{"num_hidden_layers": 12, "hidden_size": 768, "num_attention_heads": 6, "num_key_value_heads": 6, "head_dim": 128, "intermediate_size": 3072, "vocab_size": 8192, "hidden_act": "gelu", "norm": "layernorm", "norm_place": "post", "norm_eps": 1e-06, "positions": "learned", "qk_norm": false, "attn_scale": 0.0884, "bias": "all", "tie_word_embeddings": false, "parallel_block": false, "init": "trunc", "init_std_qkv": 0.018, "init_std_o": 0.018, "init_std_up": 0.018, "init_std_down": 0.018, "init_mimetic": 0.7, "optimizer": "muon_variant", "learning_rate": 0.00609, "lr_mult_down": 2.0, "beta1": 0.9, "lr_head": 0.00976, "warmup_steps": 200, "schedule": "wsd", "decay_fraction": 1.0, "decay_shape": "pow", "final_lr_fraction": 0.05, "batch_tokens": 262144, "max_seq_len": 1024, "doc_mask": true, "train_tokens": 842400000, "max_steps": 3214, "dataset": "wikipedia_en"}
Each number is 128 + 32 x the weight over its row's rms, rounded and kept within 0 to 255. Layers, rows and columns count from 0. The size above them is the row's rms in percent of the matrix's.

# layer 8 MLP up, 3072x768, rms 0.027, rows 1784-1796, columns 0-127
size [106 102 104 101  99 104  99  99  94  99  95  98  97]
[[ 81 140 104 142  85 172 101 161 131  71 125  90 110 112 135 100 133 163 137 100 120 161 157 128 134 170 124 159  97 178 205  59 152  97 139  77 169 142 197 193  98 131 120 124 130  78 156 159 113  93 145  86 167 128 152 160 159 105 141 116 159  77 105 132 173 106 144 117 124 113 150 157 148 131  59 174 165 134 131 101 136 168 212 152 101 140 145 149 159 157 121 143 101  53 158 113 110 146 105 148 149 138 136 173 201  84 114  86  84 107 116 190 160  81 127 115 105 131 160  26 155 127 149 111 117 170 135 121]
 [126 127 166 128 116 140  94 152 175 146  66 104 163 161  96 137 108 139 128 132 154 123 166 123 140 137  69 163 112 132 172 159  94 154 123  73  68 124 123 153 148 135 121 119 132  97 122 177 106 102 173 112 190  88 104 161 191 187 157 123 107 102 150 114 122  87  88 108 104  70 150 165 180  81 165 157  98 111 111 135 127 203  91 170  72 176 196 211 136 170  94 152  86 146 113 121 145  86 142 144 115  94 149 180 156  84  95  96 154 184  94 118 113  89  85  70 185 119  76 102  93 125 148 141  88 150  80 164]
 [159 127 137 166 157 179  91 122 118 158 173 120 160 111 169 132  91 137 176 101  85  96 164 122  84 164 127 133 124 124 143 101  73 152 103 133 117  29 197 117 139 126 167 107 147 170 136 164 120 146 193 142 163  79 119 166  81 135 147 122  93 104 135 146  93 131 192 157 123 102 159 183 131 110 131 124 118 113  80 136 174 136 163 161  62  83 139 170 135  64 147  96 104 153 112  91 124 139  74 137 126 143 145 119 127  54  80 151  96  99 119 221 160 101 183 223 115 166 131 132 169 153  80 129 143 152 127 125]
 [156 132 138 126 158  58 109 102 144  41  82 189 113 196 102 130 163 104 179  56 144 172 105 176 116 163 128 132  39 124  90 113  35 149 167 139  71 117 124  80 144 104 135 137 150 136 143 117 118 164 124 106  96 139 161  85 148 165 165 118 140  93 107  79 108 104 199 189 110 151 125 108  95  87 135 122 109 138  80 119  81 156 128 171 116 131 168 100 127 206 120 100 133 142 127 113 164 120 125  96 172 204  92 114 158 106 152 107 176 103 139  43 159 182 136 125 113 133  86 188 171 152 130 143 184 169  92 132]
 [119 133 127 178 136 125 169 131 159 123 101 187  95 112 107 142 138 107  81 130 140 139 160 119 123 102 145 112 134 114 139 158  70 107 137  98 115  86 147 113 139 120 127 178 123 129 199 119 167 137 150 172  94  75  96  92 134 122  94 144  67 149 139 122 156 123  86 129 126 142 145 122  64 110  88 148 133 212 150 121 102 149 109 115 128 193 192 126 129 126 133 158 152  60 130  95 120 123 157 121 116 125  78  86 142 130 137 128 104 161 143 137 155 180 125 160  88 140 145 182 154  79 191 193 151  58 194 144]
 [112 139 148 105 154 115 120  82  62 149 154 119 190  88 141  86  81 133 182 118 155 115 125 174 173 121 174 189 145  97  80  75 102 144 168  49 150 176  78 139 182  80 118  95  44 105 114 200 103  81 170 149 120 176 127 142 126  62 148 125 158  84 150 109 116 126 123 112  93 112 151 138 108 145 110 115 130 113 124 197 101 130 163 213 153 101 140 127  63 175 204 113 153  89 153 151 156 170 182 105  89  92 114 131 118 106  86 114 109 112 166 193 101  80 188 146 167 144  86 131 179 143 108 138 103 146  97 127]
 [122 142 139  34  98  86  51 130 136 161 105 167  87 162 172  87  51 139 134 152 138  92 118 150  46 121 100 143 107  78 151  65 137 122 111 119  80 143 151 166 155 139 175  82 111 121 120 150  57  48  84 141 133 105  93 112 127 170 119 192 102 132 138  72 145 134 176 166 138 103 127 110  84 154 134 165 115 121  87 163 110 175 102 104 173 105 167 118  92  95 122 119 117 163 164 107  82 159 188 134 150 141  79  82 113 157 154 167 148  97 109  50 109 123 112 137 120 156 130  55 112 102  96 146 149  99 202 131]
 [153 174  95 130  96  48  99 109 135 120 152 148 133 142 116 134  93 136  86 139 155  64 133  79  81 135 182 101 186 170 147 147 106 171 126 177 116 178 169 113 169  99 104 166 159 164 106 112 153 109 120 173 193 130 153 150 118 156 140  63  89 167  89  96 157  96 134 136 145 114 126 163 152  88  83 102 187 165 122 110 171 159  94 145 142 149  86  87 134 161 103 137  57  99 149  70  97 145 101 131  89  78  65 145 102 126 112 193  61 112 164 100 101 106  78 141 147 209 144 174 117 166 126 157 111 162 119 120]
 [ 73 156 149 136  94  79  90 153 129 131 161 146 154 125 119 109 129 124 136 166  70  88 150 133 174 167  84 143 147  79 131 116  91 120 168 165  68  78 110 128 131 171 150 134 139 108 168 168 126 138  91 106 101  93 128 155 176  87  96  83  86 133 126 160 149 126 129 120 152 171 106 139 128 106 166 149  65 109 147 199 158 123  76 153 163 126 138 159 180 166  72 140 144 139 157  74  95  32 177 158 132  65  90  75 144  67 111 147 101 127 154 188 115 117 142  85 125 192 138 187 115 159  97  33 140 114  74 150]
 [138  95 147 123 150 150 135 170 147 153 127 107 129 136 116 186 140  97 119 143 114 145  95 170 119 190 171  81  86 123 128 115  80 175 153 104 121 121 187 124 122 167  98 157 100  99  97 147 152 108 102 140 157 159 138 150 141 170  96 122  93 131 112 111 103 160 181 101 127 122 128 138 160  74 151  95  63 122 120 154 166 133 115 172  78 178 169 114 120  96 138 134 155 115  96 162 116  34  97  92 158 155 125  95  84  85 201 134 124  83  77 160 130 127 128 124 114  86  86  99  99  90 148  98 116  92 192 107]
 [ 89 163  92 110  80 182 146 168  91 148 103  69 129 135 149 133 162 145 122 169 146 135 167  99  91  94 143 201 128 178  70  95 144 129 123 151 177 121  94 124  75 153  84 123 130  84 109 153 130  90  97 113 102 107 113 199 142  79  85 125 113 110 124 112 136 193 165 163 123 135 175 110 107 137 118 110 156 137  66 105 132  94 128 121 103 154 142 123 108 169 140  93 116 120 114 128 108  78 122  86 173 139 132 150 111  97 167 143 100 169 127  96 112 126 116 122  98 152 137 106 155 138 113 132 131 103 137 132]
 [ 91 168 143 174 104 182 105 172 114 133  83  90  99  80 119 137 118 131  96 161 125 126 139 112 138 121  44 142 122 102  79 104 143  24 192  93 132  81  82 176 146 141 154 131  71 139 106 114 166 131 108 115 168 160  81 107  90 123 145 165 118 132 161 134 123 143 144 112 103 122  78 126 174 191 160 181 113 167  96 160  86 156  96  48 139 113 127 131  97 123  84 122 166 100 130 131 137 117 103  92 120 105 159 165 165 165 143 123 114 143 157  92 106  90 151 145 170  71 113 143 179 151 155 173 132  24 136 118]
 [ 84 190 126 122 174 118 130 140  82  99 117 202 116 147 144 119 135 109 118 124  77 111 170 166 129 139 131 190  93 153 132 134 131 207 138 150 120 104 136 130 193 163 125 145 136 106 124  89 142  82 131 106 127 172 145 178 124  97 163 108 151 153 121 164 155 150  86 123 111  97 125 110 124 174 132 122 130 120 156 141 142 134  59 117 108 100 119 121  97 149 166 172 132  80  89  73 155 131 167 181 123  90 124 113  99  83 160 107 127 121 110  89 108 130  83 107 150 127 152 127 101 194 144 127  37 142 143 191]]
# layer 8 MLP down (transposed), 3072x768, rms 0.0255, rows 1784-1795, columns 0-127
size [109 100 104 100  96 102  99  99  96 100  93  93]
[[150 176 129  85 137 157 120 129 165 142 110 143 107 153 175 114  98 141 136 176 105 113 142 129 160 130  73 131  91 143 151 111 136 163 110 209 109 106 119 129 142  95  70 107  74 140  78  89  95 117  74 110 165 156 149 166 143 122  47 157  65 137 135 147 190 113 155 210  82  86 141 168  80 121 142  87  94  94 101 108  81  72 137 135 151 153 112 171 128 115 125 129 132 123 108 133  86 178 124 155  85 142 132 157 115  88 114 157 140 128 130 162 120 114 127 172  78 128 126 168 162  86 216 107  86  91  70 123]
 [138 144 135  97  97  76 165 162 132 171 138 150 111 154 174 122 108 170 104  39 108 137 125 110 112 125 121 116 156 138 164  95  97 141 144 101 148 156 125 135 142 156 131 160 178 197 175 154 186 129 142  60 122 137 130 150 154 137 112  91 130 117  86 159 169 140  88  98 206 112 146 132 163 150 110 138 119 183 113 131 146 160 117 100  94 119 142 140 104 158 104 168 109  76 138 174  56 135 103  78 168 147 101 113 181  66 110 101 130 132 135 205 178 133 164 114 127 136  56  82  95 102 112  70 139 146 134 113]
 [161 159  90 111 148 203 137 109  92 162 142 170 121 148 123 169 108 161 130 124  59 128 129 225  87 165 110 102 106 145  94 165 166 108 117 103 121 146 180 139  73 101 192  97 121 128 114 113 139 128 139 116 112 141 137 134 149 129  43 183 121 131 140 182 146 126  84 141 109 136 163 179 115 102 134 161 141  92  77 122 155 139 140 104  98 132 127 157  86 149  88 163 127 108  97 188 172 123 149 148 155 109 117 172 148 108 112 167 115 111 160 168  91 145 127 130 141 167 160 120 123 163 147 116  72 193 118 128]
 [139  96  98 128 131 115  98  93 125  90 190  91 155 194 155 140 136  85 148 197 119 223 131 132  95 130 128 147 133 104  73 121 117  86  91 181  75 161  97  90 126 120 121 123 121 108 123 118  85 159 100 140   7 125 139  97 184 129  92 133 121  96 106  77  97 141 153 131 117 160 171  88 122 124  85 134 152  62 179 163 115 124 154 176 114 117 190 139 133 136 159 143 147  59 114 108 113 125 114 146  71 101 173  82 148 154 124 124 114 136  63 216 131 190 158 134 176  82 170 103 131 105  54 139  72 101 114 116]
 [ 86 161 148 130 108  88  98  85 164  75 115 118  80 163  69 139 152 131 190  99 131 128  96 148 132  68 100 121 131 132 161 173 173 143 117  94 144 125 116 149 145 157  77 147  83 149  97  97  99 123 124 123 103 166 163 159 141 153  99 133 166 177 120  65 117 185 112 121  43  95 160  89  77 112 183 147 136 100 130 178  85 131 143 183 130 152 105 103  78 124 176 137 101 113 141  90 154  76 157 125 147 100 175 111 136 146 160 105 161 134  94 124 134 103 103 102  85 118 100  96 177  82  92 208  82 147 136 188]
 [120 110 159 166  93 108 151 130 212  92  57 135 127 191 126  66 130 120 107 180 138 186 115 158 153  46 135 139  53 108 141  94  97  89 163  98  88 133 132 100 154 140 144 100 173 154 117 118 105 110 122 135 174 178 134  96 128 102 120 112 178 100  89  61 144 140 168 131 138 116 186 204 104 111 121 135 122 100 109 102  99 159 137 159 124 104 137 160 118 104 141 158 149 100 145 100  96 103 130 124 187 112 126 117 215 113  37  83  57  87 104 160 145 156  72 110 104 161 132 128 156 181  78  98 184 105 149 101]
 [140 160 152  94 158 124 118  67 126 145  76  66 140 108 133 117 123  92  73 115 125 185 118 119 165 135 107 105 148 129 123 144 112 135 110 147 148 189 109 109 111 161 113 131  89 101 134 140 126 123 163 140 128 112 144 167 116 118 180 100 123 123 136 164  87  84 121  49  97 163 134 124 177 118 135 162 100 144 165 126 147 200 112 130 106 118 142  86 185 105 128 124 143 101 121  91 124 102 137 121 132  89 156 142 102  97  77  96  96 128 155 121 163 186  72 166 142 122  58 152  87  97 173  95 115 100  87 156]
 [ 98  42 146 162 149 106 199 132 209 151 143 108 133 119 135 118 114  87 152  82 164 102  87 155  95 136 117 147 123 128  76 151 133 165 137  77 105 210 102 157  95 104 176 172  45 210 123  93 122 140 121  94  92 117  56 117 128 143 155 157 136  78  91 192 167 162  81 127 142 124 183 134  90 120 124 167 138 113 168  81 156 209 119 167  85 155 144 178  84 127 109  73 128 141 101 111  88 113 137 188 127 140  86 153 102 114 134  98 165 129  68 125 129  92 155 161 148  68 118 156 119 167 115 150 105 138 180 116]
 [ 98  90 114 141 130  52 129  83 111 107  88 122  99 119 120 117 192 137 109  97 179 161 140 158 114 160  96 119 145  66  81 116 160 141 158 129 130  77 113  72 122 147 142 125 116 100 121  93 121 136 135 156 149  94 183 104  53 185 103 147 126 140  89 138  97  84 136 130 119 127 138 111  73 112 150 106  74  93 105 102 156  91  94 121 134 144 101 100 193 100 179  73 120 127 118  99 122 118 112 147 138 165 141 141 145 125 162 142  62 103  63 143 148  72  88 157 145 119  64 151 122 138 123 108 137 122  98 117]
 [113 177 117 178 130 109 124  90 126 120 168 146 147 111  72 112  88 116  67 108 112  63  87 109  81 142  90 109 117 187  95 141  96  82 169 111 126 107 125 123 102 104 164 101 130 121 111 140 123  91 123 152  86 152  86 120 108  95 141 118 143 176 134 114 111 132 132 131 141 146 111 176 137 119 123 193  92  87 110 168 172  94 104 101 110 142 112 165 100 178 160 127 120 101 112 148 147  75 104 123  62 132 178 166 193 114 117 136  79 136  86 122 136  79 140 172 161 122 157 169 120 147 128 119 137 103 141  91]
 [151 126 104 159 136 105  62 123 164  95 115 189 121 145 101 111 120 163 152 123 111  57 150 102  91 165 143 164  88 158 166 170 122 144 124 128 151  32 208  59  82 116 161  91 136 150 131  90  67 175 119 102  82 104 142  80 115 138 138 150 134 129 149 152  72 124 136 120 171 156 116 137 148 151 119 175 148 115 153 130 140 118  78 128 113 123 122 133  79 127  51 134 199 112  91  98 179 120  97 160 159 115 160 135 157 126  90 111 173 190 204  87 155 218 140 194 134  58 155 194 154  88 126  74 125 193 176 144]
 [ 94 157  77  71 120 164 160 119  81 119 168 110 103 175 142 114 103 138 119 155 129 139 114 104  50  93 138 127 164  78 146 148 153 108 146 143 123 199 120 100 118 101 106 130 137 164  81 149 161 137 122 138  85 159 175 172 101 125 128 120  64 149 124 136 135 152 133 105 197 163 129 113 113 148 159  62  95 162 121 194 140 132 116 133 117 143 151 130 110 158 113 102 158 144 104 132 161 178  99 100  57 164 123 123  71  88  96 109 126 105 170  90 122 128 148 123 171 205  97 128 152 142 121 169 115 114 177 146]]